Weights of a small transformer language model.
Architecture: rotary positions, biases, untied embeddings.
Each number is 128 + 24 x the weight over its row's rms, rounded and kept within 0 to 255. Layers, rows and columns count from 0. Numbers have three digits each. The size before them is the row's rms in percent of the matrix's.

# down: layer 3 MLP down (transposed), 1280x320, rms 0.0691, rows 708-724, columns 80-159
# up: layer 3 MLP up, 1280x320, rms 0.0698, rows 709-724, columns 80-159
down708 103:171128159188138096128119167114111124151085114138127144107084119146113143136140072154126138095119097107161182125130112127166120146127129136109149100146129141131129141130115106114147135144105128164102132116113106069182128159140128130123106117
up709 106:135081122109148104131122119107101111152155097108111116086140129100144141087101114134145130102131122171088137145115123136135082126188115142156139121121145155109167125118164108128120108112095109157126111081126128120112083131110110144124128050
down709 106:133081105100120162152113166119092144143168107117126076101118093123168099123150134167082136186147156136104131128129094120094131114130122163153103115136140123137083110144161142163153107115118094150129163150148109109117113106149133131129140135
up710 101:127137152112125119129155182069122143134126126148126129118120151142156100109130127134139140154132151096117136109149114161176130103155135119135114150102124145142126114144083138155120095123168089140132146157113144114114135125154137105150105141
down710 095:126099104119108107145116128152110136095136049100090131136101086138111135107123154134127148151141120118132119129144096138104144175147110142152154127133120139113149134131119128142109087096155109169106174124090142078136193115119142124086089150
up711 091:200161152073168134159101120085118099178181143128107151125142149125120098118114114166165123123158126137096094177083108121111106098137107102134139103141123117140090110130102122143119122112102081114128153106149175154125160141105134129124094133
down711 103:150123158102110117103149157111101149171087126134115177190110162155131130105147102124116113106099111146168157146147113150097139129127113118144087148120117111106151080129103130128147149100093124117146110118135110126095143156166128123118122148
up712 095:170127110132147140138150175160134132140106079117087142125100124153130110146119075132137090105139127120120078168138081147108129138135123072119170124111099113113185114110127120185088142106136112097113155122166093130135161160094112183114128134
down712 107:147158128120126139143101110119120148134103144176124106136098110153115121172111128116102129113147166132139130127134088123119167147125112140158125211082130157124108097178117108171117140120095114120163075113129133131151103153134131124143125160
up713 100:149149128151128124131156141141091168194170103139087106115104135159095125112136081135078122105120143103143108134135137132124154144125138108097168103123143129089137099096116118189108156108115114147179155103093137149145094109149126116142108109
down713 105:132095133115117141109118093070082152061110148100137119156116117136125145081118140153129120076126171114103107139164142077132095065157131146148158123133154113101122108142084136115150118132136096123161128110089172128164116161142148151186126122
up714 099:146133168134123106131124157124113135107137105093142153113146138127132169126155115115169136149111162131116144097135098129113142135114140155122150154101101142136135124111104103122097146084135085159155174137097127134111185158097089085116115125
down714 099:174136155106112127136137172121117118085151150134112111113149151077139134116117144156119143129167139166133125077149085120171143085141098180136127168080101123150144125132186117157124059121134098160116171133167103122134137144093100098118127117
up715 132:156134139122131158125130136146154093112117121108133113099128139095141119139108142115090155126146134112136148143110144120156138166151146111135091145150151083126113079121123109139117136109107088135119142119135162133088105104110131144164161112
down715 079:153084131095141103088129147127147142137081133140135132141102167115050129152088122168113112099123165140128130142142126148149157130140116115100172134137123091126114167141096144142135132142127160168132144141122142122123170133110110117148165110
up716 089:152121064133134110146113137158094134083123134152113155127125112101096123097095153059131136114160060120141139128152152090140119142128121131156135129125096130152177161114143112166087101107156162126124117135128155130104112105121162121125131099
down716 092:138137144151118126126122105095102100135111108102125101103132128167134126125097119134109113115169152149117157152098145115129141083103149158105138119169150147122141134122102133095123141122105118119136125089109110123136107115135138152140118124
up717 104:134144153182097114129107153121119114117124135131152127116131167107135110138106121138133105130112080073132174121163095170120151104163133078153128145134110161147120132141100087105114113122189120151130134170142129126119139174106109154193131136
down717 097:099096078114121113100105121162149120094107130176140139085129100162156075148116168091137102128119142096084051122091142116097085139089104167133121141099122153098118172162136158136151100145083166153112119133091146102116143115139098134122095128
up718 102:117098138119096140129164093083135140149119115122143113120106115139147133139119162143108118150155113134144125163110149153131130123097161146131101133143135135094130134101125136131153161165117169133151116147150188122157120128128137117157148141
down718 093:101116111110180128160147119145134114129146129109123162134150113059103139140111134105158126090090133117153118088115118133161135160175114155128172134101078106136118105135139156101145154147097139137108163146113116143151107135170124135122132146
up719 100:147151114171147076178141117125079129136130122089148137134183092141161097129102111143139129173129129135105105160130157147143178130098133217126131124119173127122154135091107127144130164122092131122140149140114110108122135138109131114152083127
down719 102:078148122131122149089112068125164116119106140147055116109104102112148162106127115136108119101105126099090088136120128154159136120140133147107099153127059107091104118121141150086133107188152156132145165113123133084094108147115153104128142119
up720 097:134144093168103100137091108130134116109118119153101153142153114140130152111137147120162161108145126129144153107127152115137111167113105088106137148115134168145067159143134146145133084134124098116152119125159152120141096134157075175146116150
down720 097:102123093105115133136128143137103120187120138115107166159139144126102132174142127152123137085115155109159081140113136129116194104110121090127150124135162102110074186116118139124125107139148129163138155109142132120104132139071125133125125119
up721 108:095149097139146135134137143173125130127144101138101114085124106158158114105102124154129132161131091122161073122114141154149081147115149166144087144134115134119109106130120142147162109124125124128139106098092176115117147152112117106096156139
down721 110:148170126134120061179126118095140142152103131108132125161153106142139108113149118136141109124104125106151110115076100152132124115122129103126098114102089158086090119127120133119138135118128129103143090173122164137130116132120138129140142131
up722 108:117111154110101119168121103127136116125096118153105145133121176166131132111117080145113136145113192132132168161145127106131125111156109130135097120182131080102126115141160107101099114183172096133116112140148119122133145156135124119131136147
down722 099:102156107123135118101129122134147120079152151165116045126072108146088131097084135147102129114091125138132169072098131091108133122099092101159119135083105139149146108159131114155180116085115102119149122103107128090117172123142098128160107116
up723 095:127092135132091130124125102129132129163113123130090148130131174097114094137133114114150135129145120091124134146134114117182171130151153148146090142207116107161142127133149132110137115144101075106139102103133087175172101105163106140104114153
down723 099:123132100117105145117126136107140115190147173137166171117118114131132140055155132138171125155116130159111111159099161142171112125103125115128120072121125106122121138145129156103154160098088100128102161129180086148144144120127127106126126111
up724 096:083170118159130101169108102116131104138120165130186118141109117097100073124099096111184124155097129121087115102116094160104114100140083147132133112185158115140143161178127137156111129130157158128122135158164097136131164091099131161133147115
down724 097:117165095128129124148122091130137139164096118168112128098137114139103106134139141164106156129127072121138136089118108092108124119153128168107121120173105125141173156153149133078177134137101128077135142114105160125149102070150158132148072089